config.toml
num_hidden_layers = 24
hidden_size = 128
num_attention_heads = 4
num_key_value_heads = 4
head_dim = 32
intermediate_size = 384
vocab_size = 2048
hidden_act = "swiglu"
norm = "rmsnorm"
norm_place = "out"
norm_eps = 1e-06
positions = "rope"
rope_theta = 10000.0
rope_fraction = 1.0
qk_norm = true
attn_scale = 0.177
bias = "qkv"
tie_word_embeddings = false
parallel_block = false
init = "normal"
init_std_qkv = 0.0358
init_std_o = 0.00517
init_std_up = 0.0358
init_std_down = 0.00298
optimizer = "muon_variant"
learning_rate = 0.0135
beta1 = 0.95
weight_decay = 0.014
lr_head = 0.0066
max_grad_norm = 1.0
warmup_steps = 0
schedule = "wsd"
decay_fraction = 0.593
decay_shape = "linear"
final_lr_fraction = 0.0
batch_tokens = 16384
max_seq_len = 512
doc_mask = false
train_tokens = 122800000
max_steps = 7496
dataset = "wikipedia_en"
Each number is 128 + 32 x the weight over its row's rms, rounded and kept within 0 to 255. Layers, rows and columns count from 0. Numbers have three digits each. The size before them is the row's rms in percent of the matrix's.

# layer 11 MLP up, 384x128, rms 0.332, rows 254-362, columns 0-127
113:151126188118144100038122102116173095109055167141129082118113045186124163142122152117170145161149139128146085130167072195146149149129137182150115059124134127088095098141132143104143099164146105172075167089155130158123132148145118146139173107133116158137083107149091149086174103190130167119139135117133133183127182130136060064135159138153141133177090177116129179159138096136142115124089
103:084111158170145141117117065132110157112125157098165092152102059105127097106208144085182114165134165170122063104120099137113097113110140121141147169104186113151101157109171127069143099130055073180107185095118094130121164090114130113124109140110108120151118093123169068118163118102079100129179108107140081055135134093127124105123175133036114144142166090080160119104141153153083126132128
100:118119128122081142103164128189149071100108122155104148124062151128135108123167125174097130109130179103144154153112124091162144170138132080172098133184183128118196097132097108100143153098179121120155121121167105108131076175081126139093080164145091124199104083158104176129097073092146182136147082164133133084182169111153129192157122076173082128169117138147155109113063151154121184133115
099:149139141132112173128078102107101125114174060147110083091122136127051063144124125086133124093188144163120124150136176054133203119116170098096124158173112112108116165135159119111150120178173084116116142090097117103122135096103122134198070091124134188097104072229124148128085168140135129093115110149150148099133158117139131156187131088116127111151104181092098184110143145103146092110100
101:170139166128143068175129116150126130128113092117169123157104119129108133056192115079147130116184165110127089154084140087165182112167125111139127170096143114097161119144168163191180084099144119096112231142121143130124154091111162116135083120190174197115095150107177122117127109088104158105121136146081087149098087070120147149100158071144132164103150174078105098126106088133137162115170
100:149121128093112134136134115111123154166146102128103134151154124107136199134110086153112106166175121143098168088100138069191133137146107163147099118164131128094114057133161119114161081203147053140100066172131165149171224088185140089171190131153160125147127118157196113120134148146101174118155159109102159140096071099128103139116163152137123126179153090108108124079172092098149100150168
093:122132118151116069149141169163169062086111128149139135099095131144129096098169105137173064093102170178167149144107106081057158136114090156100136103159131152128161171124180090115158126116114172126144110176185187108132139127068100142151169084116132133118092124094124121080153163182122137195128077158161070110109129080197108065096130127106137087110085116129132167099060107145166137144123
104:157096116085122115130118092170224152135171191099095132150067167126155115135128177139094110093138140160146119085133153150086103143187148087097156139116145090120168153191138070116147086123160135139107140160137092101138144141101129120126086128133108130142108191085168167199102105116115120123050056165145130078088165083101113122093086157124149156159168156158139134070111125183090108088110
098:115085094170125113134146078178150110088141135082198142115089126102106143153136138128123130133125084182168111141127110223129169130103205108104166139112129121137096070062096108114148140140144091115106139069133157167091154138176104152159123158137138129147184128174136164147084143036174061087147126130178170184160130123092092144109133179164113128116093162140085115160147166105156095138118
108:184066203110182155103079121159186133135151140114121153114152083116104158188122114137044087142131132130105137129187081186140184095116164077137128083152114131106171144153080103152181126141159134120141152072075120140155122119129154144113153145177083115116154178151101155116083108190087114129142144130118082142116170144164110157188138132128144112135152175092149101146119082152174054152116
101:177119110119109147185119097101132112132137127087119099097089111177152107123131128078108108135134176098174084127118132120103168171081125186145140111139125128118113127130135125158150135160129206168204145198098150142131107155156103144125150135167175100147170093129062074155087161090094119115158152049149072158085158092050127124074137089141092197101128172118100139082118121121114129062147
097:132116136123145161134135169156182158125117131127123154168198158153107131126204141087115111102164157160162115174153112183123110165127103083121117117155141127190171148143070084072133143096094106121082136185120124100162119146126135149172112160188133094126127136090128172160092123111101129097105119189110115132082117079168066119097177051083150136084159105173087149097100113096041132098160
094:059120117120143143070118150092149074097076173100124094176173140159111115132076087163037113195087115162178162171070072116095180128082136159144190142145125135132128134071126100121133132099123134143115144133151122172093149093133149136091164095104134106105127136129146103111129144176180131153110175151163097182108087098147095142073095177169140148152145095139147114102104082125069125111080
100:126066144126131124101170161100162222149107118194107092141129146125162153138125100073136134081163132129080122138124138116167159144130080156165119154143149154138189071170115133131118106151160052104065163151123078111140104112141138141038108148073127095102124113151146131156113148166140116173122159083176129082163105093189122161194094159184122096122190130156136139112140064119151126139113
117:142182164155134080074111255120098118165164112107155107127062085124128115100091131132132103112158135120132049126141138084089135136165129121116174097107148141123148124114110151101162172132083149076189170117139126134148178127145096194133155132124085131058128151077098151114125134103098086170107154115159119081109125183154154128144116165167167147153094050115077158128112095111162114145133
109:174129106131106061096141127135155133153132113123065164072151177144129154104144082123136181050142117091104181091143103126135132081152100147157124095159160153076158214157110109105133157085136165096172126104096172115159127061098118139158138148164141061185126189104100163071105143116161137101144108132168139062128124170096125137091165152118174148138126135044146114097115134095156110106131
105:051126149188132077171085099130081133106134112150129115154161104139120119110132133126169141138133100162190116111114086110178130104138190135114099154186201078193158187085160136102126101108156149128120113107124088172145102119179085134082122110128108097116179156111123124121150166052081149129113129105130143136138150157184155102098167073151153052090146166133083103114104056126149174108124
098:139134191098136125143070068095121078098125063132097133173108128115166104153160132130088186125112114155063071140124158133158135055112126151202135145104119125138099079156104095208164141105141145123112142104138117157098197118075176116153150121135119144093122178090166179078118155110131136108137090162113136155131080121156091130094130171147100107136121219141159112088115117061096152154115
099:079120165132097159101070116164203134178117090152193148131093162122191108139113107172154211101101122149112102130112104145124138144137181177122124128122131120146150137117146183109156171104159147097112105087078184102137131070112205146147084118124106183150095172188165128126114135154127144092091109145148109154165138160168133115122090073120104088136092178113122111125095146139184138037104
087:103062094139128145151182112161148166116147071145115086186101116121165077095175090081160053141111110183149151117154114165183068124155129156083150123162146088081167093122122138090150116148151119110094130141122091119118136149112097174103202172151136099157128172103167184135120133179167107166113152152107114136117121125166138073168108132077089094164151136111180134112095187095105137196126
099:057098182127072102098118157160115202151115103103167138128152148103136129113170107085177148077156172121152125080154107110133127198087133107108173097071159162175131112156119099083138157147098112129107124156135112069100139108103122134081122137140089166118111146133162201170086164090153068132164130109157111043062087124137172121174118124123131134132145132083124166136188114100129129162072
108:134099097149170163159123130125105106088091148097166156135157149221086057113079095155184107142105111148088138204118144132106142089069131138156173135105088105095144058167136058132107085165162128094142083149161093104117105119146183156134112171104173146112118106071131123127120134127140036145157104082143185075117167126129121160123131100127119107113108047145128152133142106130144121149098
098:093118155139103151158123136187054105114150093146178129093136139128138073127132108139082170090167106090113100139101101176161094160132120227078103164162164152125161104121129109098197113083124068143138132198140114106080150133144129115092104140146150146168094113168186099148129066129161086135136092108133148068180119140140111159126131115133122136117102154114170043174091136095190110170123
093:087145144110079091107204103118150117151062121153153122138135132143141156109112115123133223128170113112135131146142090062136037079108124147124159103172162154119110089128078131125082114127166224061166093134086113115072156103118070151145149207093108090177166168111131124149158134130179164160119105119083152117153089110117176151112166111109140142089119127101119132123124124138119176135104
114:093145101115141139097118219100139159088142105121120098153082131146161132039106139151147089100070160136157122141106198133189145175103159217141104160122137167141191151074110084133116110153106129126151116082138138170102111124156183153133126211096115091096096159201098132119122136119117182140125124116121121177148142107105133193109175082102146095147101174086140158110123117104099123145143
092:133092121104119108105149099100149153083085113135099157105137163149200135165169159152080148112137126109122148086157157133142128102134140169171077083090047104077179113068170079189129088113141129100148118062202130078145143128118137197160146119112129108074188184187163122126114133178126156080096142101120153111131197081141080113127129124137126106113126105114075113104103115151097117165136
108:143097078088160125086137114131112113072065105104126110177094183085157202146124102120149157118126143114144169187113115138136095090151079172164197160178092147124145172101137153128105119110136169129146135131117076126131138100161151132054136117136121056167155131204120075093099144133150135116149185113173102106118126123143101086146049101129120165161112167135110142130119214077165128102109
094:095114153116088081216144087149074152102118089110178079106132122091126151162111081103154105104058116140092096137163122188138130072150117126107135163121140103114146139151111104073077157128167136094133095116152123126132191129123082143207135100172117091103122093142101103081138096134195125117106083176163111172078142109098162136081167093194135104078112175073147091137138144157122111148141
097:144145133187087146130105171094083112136097140076121146132123087101162143103138146188164101101124130167049138098075121120181145084178084143121160130096069075107132115161072109129098192105179085122138088053090116173118098119177100094142131092141147097109145122189172159112101145131155122135133148164100129110106123137109087162175149107126122148080148156107130179166099169185187161093155
098:151035069095122127130132168112136117102148104130075142088154185105079106149111141148119089176093140157117095091096128093161121079121152137122152145142112082160122170109084119105135152140093074184137082140167199120104161122129165162119136134120135134114094150127110111107167106136146119112162182068074056129169148215158165123155201136089145091080154176145174126089133143160110108104117
100:150120144132109138164133104137116127111111087077148134109169128168118154126135068109129102178136147106129177149122121161107088061143181129090126115124110105109084144147148102128147162065130160110094068116156106108205147083060107166109142170139092166118147114121160112157152157213191106055096080154066083206087159163126122107189132164118094137075096139118154140134104088116131120145101
102:127121135131143179113136146179182186161071130159096128146108127109151090151124107120117101174174154097171117120105111130114113157145119138102158134078125062133114180168151151127099135098132093140116096126135085138144134111095142054137119139157186197127211130129161133063114095149124147101116164132118157096188133068179127142190144159112129159124039193126170110191100174147135104137184
096:164103074083099074144198100133133127163179128067114073144105162095137159153082168132140113170105157173152125124097136108160134136151160137219116125069138156074126112100145142118070089120090115090101094157105101182110117086099159140102117174119144115136107104097130097108112119065111081156104158185157142123101092063151123166112080106133051156152168134098092109156140067123122150146123
102:193207136153147051057075129189086170115125114118122175172153102141075105105157142150131136080089109138153115127105166075148129110129164162126061140158086066134111111104109174114157140159134131094107181122128122083102068131101101124100223119139166147153118073120103112145147108124133126133110153101105155129187164122149089118131159137140079113075123164110099118147122072146109122160077
115:091130153143143189067134141114146118073112090121084124172108113120090111172084147176105066135168104136076105109189140166115110146118071035136138096123148136156108129102118140094098136148118140140162101107124108143102210099117110138071133118110109165097123093128109145129102099108097184138152230118187081170088053098160132088114120143128175104109142093134148155148121098132154088120175
105:160125191092090157138167115128143128201155158191129059102154133184074143141103169145110146101145101133108125203099115113112144124182110133147152147091118130130105081080120102137101116094097064136072180092116171110145155173122100171160122127122188150109187127129131098127099156106145147123167180174128186166177131076074179172113142103100134106097095102108078145091102120090104128164136
097:101119099133133129142154076213106088086158076101108156121146119150149193172101160102052195099169125129107150160079120142146148148143133165145089182175052103148184179074118167124094090150116130104077106117100154116173166142181123147073157126135154118121098167113182140134163122126139093164157127180134110132168185154093102139164156114123140164167133163108157119148126167141155182123132
106:130140143118121101171211111211133154176137101148100121137122145143164117135137114081137150128063063171123162139121070206160169124132074131135136107138157085165086120193124150134108173123153152126168070127085094149083094168171153134163117132133105156190138099153126133127138135124143174119166122122099179091117150183125184133160094161152151120048154158110139139099126099160094100164187
099:146130094159093138143130121103082151116114154120133114104106153110182128137148121106095152113141080071098180107033068111187178124139119097152099184120091157094173126061117197141131106118116081147161116121111117113138172104132107134150133090193120098150135189111102156065116154131137165112121146182129184139062179093107129105119096101154087194141102108128189097120139119183071116120149
096:086162161136101197122126151149149125127097109139144156119169115123094048161156157088110114165143091166123048163164052170078123106110122083174130048042152122122141140147121152128122101133052180121086100119100173159066168095139067145141182131124120124118107091149154139099170129110117145099126141084154116178158142116150135153107080096110110148146083126100091120079131094140116164123128
103:148159132107120079129162123080144144073155141164186138123130187126120143118157102107092151124145099125122110170122162090122093144128158116109154128104053132082113105106137135116076092182076120180163046113088089064138124175140097109190084157132173167155142156063123106163147147120151140103146088161172185113159088107109113145073075139146116134150055096083096168131089136088138154096122
100:107121107111117123164150114107154114064177110121146138146180160146138095100131173176198118078109158141130158097174133168116102157134174124114147135164120136155176128150128089190115109108147116125117148140139135068107087105116147058155080145185146102121155156092085137176105081146201165084131073094085095129174118120121086156010145114114125099069148118127109129138095144159150109067119
104:137157061126161158079116107102153120123121110133125121175126146160110194109133035149196117117114112192146116123140083117093148141165123125149140097095077160141128103081132180078163125164112103095190119142129147086160110159087057120061159151122168117127132119182095123149138157136133128198086089154089154131119119133130117101194160090134100115123137171129175175111084124191074097154092
086:103083103185138174128143103114145086180120083103122085129085154175088173207132119100116160157157139115098135119160079146102108113120121083109138195091092144141113086104131102118090191178119147133107111175102111135085126148134079096063121163132131179137110140069149120120130135097143087137124154087180134120126115101132129186230142150149168141156117126110180143151160138157140125026133
098:149144197148110112150118151146074116048116078152145145101164148134159149193124113088122116119108175096130179139167145128129142122106100113116143089134081147139114144114128169131120105163117138140104134061143109173144066144139137111097127153108107177118141092105163128139105119077169139198147100127112160089114170098193124156113132085048102185139128158117175088142212035155146142174088
094:130126045168118104164119096171122154122120104144128073133183133139129075180189185114120161143063133179150100141085152135147129117130147105113171102151153171110158142105108128109126176046098111179115079104090158153164081158117104175105142149096176169148092185115132152159127075121185077182148087136126139116147186157171151162116099138158125128106109162096134093118139101161099090185147
086:148165146162091089112199106139128161124066230136119093122114110052085103143098187173145113117098106161081152191077147122123115176128124089116144073149115123079143155152146062169139142106112167138087159058123128114150118085067134195113158104104089070097113130158100113187175106111175141116137134130131132136100110121131148086134130149103109154102101132118125071095161127116174129108118
093:088174099131139139127133120192137116132109077100162106073102177136175127126146151107150160151048050130148138086158108137144107170128120152171123115197090106086133066136196189142149147158137124159101130114130089152174137096094146096099103106162102094101118085117115140150184127069188184101126175120084134175108119125137128112115131167173097138097134176087141148052172135121156167109154
093:125169153172134148084235084173069154119109137119141112170131111131115133132122169213134129140173153119069145110144160064154157090107145120175132199098145082129063176080162135154089095137099160111104112095135138069160153149108153060107160087118165192078122115142135119088098099131137153095139122142129103166124146143146145115137107093121142134139175104176160091090119102110088151085104
107:156138165126145150139149120132148111124133187120100103084128110110090204105110157107127104123085145106120161174215129119132150103126114047145137143120075165074140172140138117127115090132208140068100123070126119120093103124144135119098053092088143192112147074106092182214123145154106127142106139109078093117123205147119121107132109077093142141161129186098104109129148128135104103172082
094:130125101130094149122133148168098083146144135109100118119147145139189136036093113105164169132116122197075139073142124138143086182109131118133148096099101179149142109123101096145166123114072090176154134180188137124111143163128128186156125152075168109111102090164108120070099120132158140118025179165108185070134090126074089092152113164156172152111108129152174145121167137093145142151127
098:092225102140129126146116143147087097110118123158106097212163138107124105130099104090111133151107182184129088126148184132116079144095102110142128126127151115125193135146142117134162142157081088162141141132151152114137160139173108161093072195076097127068056195086129113112161160158103156060167166119099127126121148121084153165114117058113111185082114110097159099100145104144144143154094
100:070133128136132151136144223081104167126090148181085149166115111118153092119083116107099135153118100132139120167186120101079147136141080108147104106122166123091143082181141103131155148148102038177159108113069092079136138213109098089093171203176179115164099093052126140158133139125139137172117138158147151137135092131177090104108137140158156122106131151114141097108087133135085153111126
106:125163123104153123132143131149136121154104145130168078121238101161112132116145138157115197112032118136162144117158096113157130100161111160110118154154162093141149110104175126128135144124211156137141113149161156129153154094074084109134122087178072074148145103086132146203134122207087146128116068166108139082125130157110051148125099105149167120180121139120085120133070162110108154110125
097:097142094132120023146134162171063097131154115111107140089061047111084110115130108129144142096121148086106123102147178107179147128164144163148138170102122087151129144180164160152137087111161140141169133164149115100114147129199134112134106145136141122182095149153088105119119127192108123090106183131120133165111074109105176107118159116090155165150131036109169173194123086098125140113087
096:161148105166109130097045111155119102154078140052119127097135100131088099117122169147161154080116120157118146117104092155078093108074130122202119129176150191111116093159047136142232127135167138110127130088162119136171080168112093132114118125117104117105081103162183152114127108157188139137161147100065131143170121170121117113177130123138179131095138122100176157103123118113154117199106
111:077151113084122132094159117086155146133122123091151145130147092140132098079103153148171124057126088160143106161124067131085084137170116151093105112161148160187107121119095123121237188142092137118094135071139122108092144165073096124197094104149127073084082123163133106165124161117120138138113163127165111110096111131154135128098144075140214122129073116172102162085156119145165152080093
098:111143059119153142097125125132171116107088121154063126139142096085125103137139118149107193151090167079064072103107174115174137166146146201154158128106197109110114051156151156112125135101146044162150170136114161135105136122171097131099165130072114131075158129149091134194128105111142123138191151122103151118182103112065150138137072117122159159140168108161130101133130157183142175109106
094:165088108101109139158109135116146132114118097149167108127096122083147154198150083126079153119126111166154089105122146130134129189175074136122088163139123094148169199107141148089106094182139092136125190151112103201132142134125150163133138097164105105089104103157127081212142050052073068085136133153131151081115113110123115100086083124151101127124139165102151124060116122105113091078092
102:164121113133165108170117141147106138140103131077117120173103129076118097123165156149093084111149081131137119116119198098245117162121137080145153140141099123118148089120176086191125052126119059134103158079167140115137166163134144145139091131101134128134125155111064093124171158172143148096119105150115116154139154149117130104115218112134159123157070081081137104154146209105136137066109
093:115110096124125158163135144109169124109141143080164109112051141134132123161170067133175129080087138130120199142147134070188111113105146139127157171142100153088121035165050133158123144101096133107077201096179148089135154111165116123159106112161117074125160162094113160144165167151140148163132114150167089130134161121097159094085065171105121143083182165102142130154142139125118150083175
096:108148188157122091139133147140160045098104056079100136134194118092114094103148160121134117126105134168090129106121172158130125151074121134118170148074089140162131136134158160113120159148148096129065088123047119163143117163120046126126130164087066183146157097074150074102135118083169173113186126098121123127096112131155104117096108134198193099130135145174136102181150128121136104143120
106:138150162109118139158158134145075147185166132136117138080133178083078117094173098136102116116139065173154106074127069118134082116126118110157080127111190197095144085159121106127191114114160129137114097096166172129180139108122089173139095098173136143057182173126128083158133186088154134136150112134093097131085216142127137116180162171127136108147106143158128142133134136083124203139107
095:151093090132146082099163134100141156106102159188152149117097100135074162097115146151118182093111142159111132192140150123144164089087094204160138102072106090103149166165153136090129089100127135094171134067142171086112092087125152092092145123100110193106114184117106156132130112165151078159201058146120143084123155137170136108101170173100120148162051156141119185148114124164128116158121
098:125169097089091189116102074083122155110146119087123162107125161143118137066115133120162156113117109069071100139163078190071076151124141148164141211124177127112114147107083105129121148118084093156138116146111172172185139132152178120068174143168157134149122096113167135119138119111148111161139073112146090187141064159082177206144133148110114110072172129134145144090136107152162151111105
104:160121133174140108135093148091134176105228162141111130154107137090130060133103098176118102124145161104116126146069147101094119141155097091086121137103173117125143146119106185160093133121093137059120175106162147189166130135126176080167078089124076166089169065164104125156106149087121086133183099104105113182166093087131150060149107160174151122093115130111123159168157124136098128175128
099:073119150144156121194159116089086150100146133163178192152133171090178099103152137103144213181055143112178180132145076105120093121108162101172108194116064172113154120176139082100122148129146189129162128124101126131132142141141071131144181175129107127153130158135148052118123162107110120166089090121078127171120145163099102109134103072072148159110125128134120134155109138105089118115095
099:132138155128116189126109136117099078100127166100215171108096102131162129160084136184128079152094137123116121095145141134139106144187061110101078171101110129105057149127108126178147134097103186094114127172134095150147141168159162135144100139147193113094120082106148181140167134139168158157094086076179150180177158125092146190120171136098096080079126082145138152165124108098084130165120
100:157141123174172170163187134118157163067168202104121152148090076123167165142135143133163129125119073139084156120093147137166136152166127114092089133114204128143082115106145128132108109132136092122143202125115088103152068100173107131106148147190147143137111103107143146078112133089168075112117156119150147099157124099125172108143026139108081123111098192125144114079170145171127140096199
099:127153100119113165172140099213218097102124107118176078164138116155119111104032154153119158121119117110160141105104128100126126187119155087145140115114124100116155158125164144154155159116120096120134125077083131105161081086106153143162138097115156151181108138169120125106134071151131158134133154154144133155102072089138148121083082158110101162101100087109147116191178022199119123157152
095:116156159163131162065143126122147081063112093103134113156111143128128121132088138140107108137107137150159136179144166162108191102109141103178153115120084152144097122121103200091176085102184122139140117104082091120118106129135140160141075151078092115061168083144158062138112118157141117115158161084114136168139094072193072139095122190105131071117160169150153158151116202133121130087059
108:133103137075136172178175127139164125124109182133132092140085112123105154101210119171111125166172113140125160116089062100077083129143137143175123143122163129134134129133143090203076118149160170147118077171115158113153176140125153115170142152119157085130108107122197177125141070144145075176157172131109128102072067126151154121177168150095095104138126146169088050145133123165163107179115
093:171105084165150188132095120186157129127091107168128180152161086176097128116081068144126074110113139106140118107132132131153108114163141133143141089135186067181122053069148154119160134099178063130058072123148072177094132132107110116127118158131152086125114062116132150130158151149124145118095168070114137110170150134117097132106123137098136096126150140105042077147119167159069112095110
095:129123166128104145140098148149140166106118119140081209042109096098115149170106156127107120071095141154116113097147134102160145168065092097102206139127122156136127145102124103124150121153108178141093137151197108106147171101089126069170088092161095188119130158200146149086082120115110105173140152135132111193144106117132133172123073108067125177105112112110203123097133106078170120159145
095:090157106069137115145088163092098103086109140152093097162152173134161201147172068093153102183148175136184122201158090111139134102126084139134126174115064112149094143118157153140164161119102105134154170104108149123120103153132103137137177112143094040154139087142148172111177166137163188187122104176129131187086093130155100101115107172100094107138149144127138170172120150152098163101157
112:136118121164110089106122083125121180165070082118119151077108139173129100131116139124143120097103125101156148080128083164154120130148126145181091203171164181146104169090119075087078103178147095121138082098084130066166160117156112144163110094146111119140143123130080157152144127181176167175095131108176131115100135112212142054200135124193101126140166194139108137133127097141134096119139
109:099140088145142118124112125150124115143159105115125142111110180103081164106115131170157138112115175111101097151151110177167138105120075166126106142159087130120227164123127075132126148108197149141111117162171175084163110110158100170114165156156085118134169174075112129118130160121097177066032127072090092145167085085103114123116140096144090086136147150173092095088153074107082175120157
105:139075071090098066112107109090185079184115171103184128215133063162156117110115122171150153131113192122126144066111032143158126137127123105090160159117094071162138121110132131188120145111133099104167100144121061117082071140135108112119178114129100099124121194135142144155141149128132130076102138118162128110167099192121130121114162176084121115110109163166106147113158123125124136170133
110:127162110168107123128109114059095108122106120110149167103123158095164111122183124129113105155143163115140125091172143074177094159111164100143135080085115147145124090096100145166116144113086162075117125230110139084159109166144157158089091069122097165141139096170103130132175175113154174146147182093085122119092077104101136152117107094117119158129132154114158176115144164068095158043203
104:127114136108145087179102055086143103075037042134079170118166123196116115124070169072132128175161123145116124093143147129158167101091127145184169085132129156153091130136156124150082119147158074097178137137121158141188084115132050116147113089148084150132090123148132124118187106119102128107170124165152126108104126129134133187104177174118110134109108144142145130101137137149078177165145
101:092099098111123142119015196104132102156142166117174171120110094084140116138134118117142143129133127072148070084065163103139090086145154211184135129089135173113132110143107145049158090156123091199128158158080186139115127155069129144163122162133135105125140118131122118132116092119129121141179068170131139140098164105192156128143122070156088144142150131136164101132176124140154142166153
098:142147083115110181122082116171058160116113131157109075112170089094153100187116153167108058170124112079123093115066160101127087191129174144082138128135172125136123202192113155144124123125152112174180148093096143126127104173125123136138161194174104159080170096126142127134108103154145089120145097128095108068133127086112114102133110121113134131133092184179114158121138175174152107055159
106:147162113064114157169170118110091149065119160144128140154178173105172127103124192138105164137133143088128159144128138066132073129151153172106158169085182101126099133127162185084119088122168157088143117105161180137055135106138119168160123147135143123110123083166156124127148112140095146121096185104105069204106143118114133144034165141139111146084128139164085138123145092148183150090066
101:121081066094146098093045120116105092097134157099199154148129140111149112145150098139128145112152094084125127106095094141118093122111097106122141131107124161135102175111190143150171102105112090168122117137104099049180127146150112155162160152111137158147180150066049157136093081109125093129092106161202075152147166096119092121089112102159112138146099111102174126162136089118117067090046
113:170130159171127165131075120109136119134147185179154138066090142169153112105140141123173034099096106119164080125108124116073135122073138101127101139119127176123142136123199095181179140116201130162112101129148113138198189133152087133134076128131186138175159117150149132169154088144130163090106105117071138167065165101076134080123101094128155075136128075112161146131105138132137100102122
099:085153135158192137111143124138153123127109107084074151112090100058112139129117138156116180092072107127134155108121095117162105110147071025165091148159158073131099129183104125152165139105138158109162154145145156199091095139153130067137138125095119125155164164205103193159063164087131121082092137137142165135143082166169131133167123080119137087116148130126152097170151082139170109136145
110:123071119091176095161109089120107145134165133106153125144146130149156119142075133087152154107122120115094163130145182108143139116180137079138154118178122110163109160065174149121175191133161120139117073043121150119126078102136144113090181147056139058124144196106194073123157090077147176139182111153139103117136168154158164107133111142163141134107104155115177124094148129149151069137066
098:146121134152109135151084145132137107157130179122130094113116159182168121135099133140176163071131122103153171098132141164095095098137124146092162166158143121124062092071149085122049149162102143080122151167127176138095148117127161110079165073163091086150150176129094079092112161080128118088092107090139159174108103081153146098095169152112129087184159080095172095196089112098092088097162
095:106119119094134086126157096138108128078139092092136089108163122143144139204078105147119089137166072136107124081108076103160170135116114099051199125127137124159103167154155131114160191125196124143112110116138123116077144137149149151154118143102122139135178129107119113123075209226073098127111150122120151161120182091104135114123114129122121130157159136132090125065084217151101168074116
100:138106124117143121162093173128131109145155135136105095160077127161164151152208162094094172098183150067172125164079166140129141131135114111152099129183113137144099139139135112093131110127133136121076113226056097123101158095104138160091120156165144119110178140105125147127143168039099147094139109089161097151102133121148156169181089112148145125094098139081010101126152122135137097081136
096:131168149125121153107138151145148110133135161117099113067121124112108165033186073112146114119141064144123138161133162095124171084152126123164116107138133122175176080107156185099200122143118061139170093114094123130101083102167178190107157189117116117154056120157108156140099160121121142170100087074201131147105199143121123148138116064103156140115122111116148150129194129140136165161145
095:118100140107182130086157084117118164097084103142123129144132080108141112070146140102183152163137150176133157178135148142135117131125140168125156165121154155128184100098122136127135194137145106141207171032135143094101122148117171074115198189083098149081143113132125164175072136125060116134138177164162159090114128095170146170103107075144137104120162136140139062092134093163121132162087
099:119128173138115129120114129133179200150124147101144172157165149096137137182133111133157160097081153058097140138175173150151140121122098123103126144110162140193154165165190180114118157093124131124119119107117086152150111118119124135147145182144078160145146082103147102119122175083152070145112094098142174161119235146181085189181095119129170171142097163085177140172144102168113175106151
106:108109101125117162159088140181156087147065130151130144099185098090094123100147174105145098110091092125172077090138155146138146112157124051159121145167154113127107084135093099076167136134148102118130187139109154058175140205131160082080146144137124151194125147121087162143095095162095095139113069121126158080158084123146143116112133093171113158133175085163068136134133193165163103169138
093:176152135142101171109103152097165085080156062102116118150106074106073150133123138144127104081119138176077116116094120156122124200133115138105131103126135170116151137127203192129166134163122194079100100123192192149159115161097073120060095110073179149143160135140155025162183165131155139131127100123147158110124141109161099122163153134132157127158104133163104164101133090133155116160116
097:108173093148165112200209149177159108095101087118125143071164088136167169170076130144135121087102098149153147107070111139082108123136074111155118089143102165124132103098176090192092083177095181170169137071136067101120130202123108127095148127157147140101138145116148116148161112138126122193156138128172159125148150128138150120129103136132137144125115138152103041082130130073074165118141
109:175165133119183104163152122152160147101137187171130080166103083100144140167167129108094142131105096135088122087105075141123075199103137103122098115084111147101089119098160142145163063114126148120180095161095102167134113144115160098163123098132099130136138135091149095140139208113146140140190091112163170169147091181150163116133164119131133050100139139093124157159168106129177144081226
095:155189159147022175106155124151164130071135109133150161146144103130146095161112127156110155106122163221135114106095127086126142135125091162165152098134127108113144168160105118137095164111168091085096162157094138144183071105195085103091113079126107119203137155124151139140086161121115098201134124194124171141109139105209115177164107124086124120167160125126125112142124122124093181126125
100:132173180154132101096183109068138087096158162122180072141119111071107093101096176134140071120164101104117152168122136102152140087126120067104111172122154116081129126094131145034090160125134162114155168166120108127176093137127155112184184118130118109102113144107080072131096123102159138093087158154106135141134113159186068108086075110069174132072145153131098127134154121134113133060103
098:136108143102132153147111138136117124134181102137125175164090160123126126099079111102150097110119071091156124091153124095192097129111118177139128123140190127125149090139188102082195182146115112156128148162160107158124155139069118080095109148107149149141109137132127073154112125150084146068148102095069090120111067168125146093077150168106113203130077133203127079160106093137215084127166
102:123050152143133107138124091132144109116145128136146118101119157128126184124141101112082104144096153160127091150100183163114141158128141179164114171133150154081219150108137158129072111100099077119059108122075131098118138137214174109138084109105119122101146129086115127133137170118103051113114109061177071167163095104159140124126148107098139183082074107151181116153169121170175181146119
095:077166184122219135145077147127097109154153113106145147120134090128118057132121115085148191149155145065100116164079124125124128126098148104152091160147132127112186128085174126132093189079096132102181173158107188125098174109173166092153151106091123145155124118173151103155131153159102142218132113108149141133106110099107075156166188099131113141179134114171154101104136148171191127114114
101:137162134130175081148148076117087091090101152130117134137074116162174184156132091181112147114141127104143079174151135082200103125116070082152102144101094146101082144099156135146097133134162155129172118120113058113110132137150117165089123091123125159146103162095202156110097127152167089166065130113142154207160084146165094155134198098137125082126130127131119116134148115131087070049089
106:052125142141130131146055125139124121122078106134155098127052122176140124084101151150163134135155074091106092077159145085166129090165068126086110194105049124105130114153120136121106069136130093134093127173110130122128131060111126148133124113168107125085151119115091181139099102117119069120164104132101106118135103153125151141217139146145163064047098127161089096138088157152126129071151
094:193129075093112093114111102154115101126124166146133155143113146141108080123064132165103188096077069127089140096115182119125170161136144116121121133160128077119094187126097100167128095104177052136121149130130152167130085082182127153097148150129120177133187127154098130144190141071109116078182160124179132144114106144105148109052131073084111139141105130051116094163157124177121121172146
100:120113115138104146142075119162109119117128062143124113116175073122151123108109156088167104139127146160167172094140125128078167086148140161107081114147063130115122125159129125131124238098141067101146145159167171072144098150127172118112135132125148134117110066100147097130169046138170112169155145099085115170116156066097148090178142116162158065158160142194080122159146092088107104121086
097:138170129117174092162220172153063132094136109083121106108125151126127149098133118120140142080168105122160140150092094104122105132117066080110134044107114138110104092124103075106111119073148171109128181105078103105136198144122153134112204132140105133134177168101097171138108186150109112126156138105162098143123153110083110153108143126116086168151097179216068121180136178135146123110152
098:077117107118176131134134183100132148102149102153140175133118082169151183101127118162150057097145118084149172181128102116159076144159112136190109144106124151156038087128133152174106132101151127127101117163117158146165150113105150144151130144115127126128082194093134152199133140114084155123129077173113090176051149166125169103121065094154158081115105149154175151120177119153153174140067
099:098108112036100026138176126135157143095150172099115129122100164153129111109157143111128134114113070107080131085176139118101187132088091121105110140119142168146105147164094136112113145088161144166169152143129108132140092128152137111111123074103108161188128140072091169112170145163169106074181108138106119176149161148164128166092092087088099154177142129084106158128072167111047086128106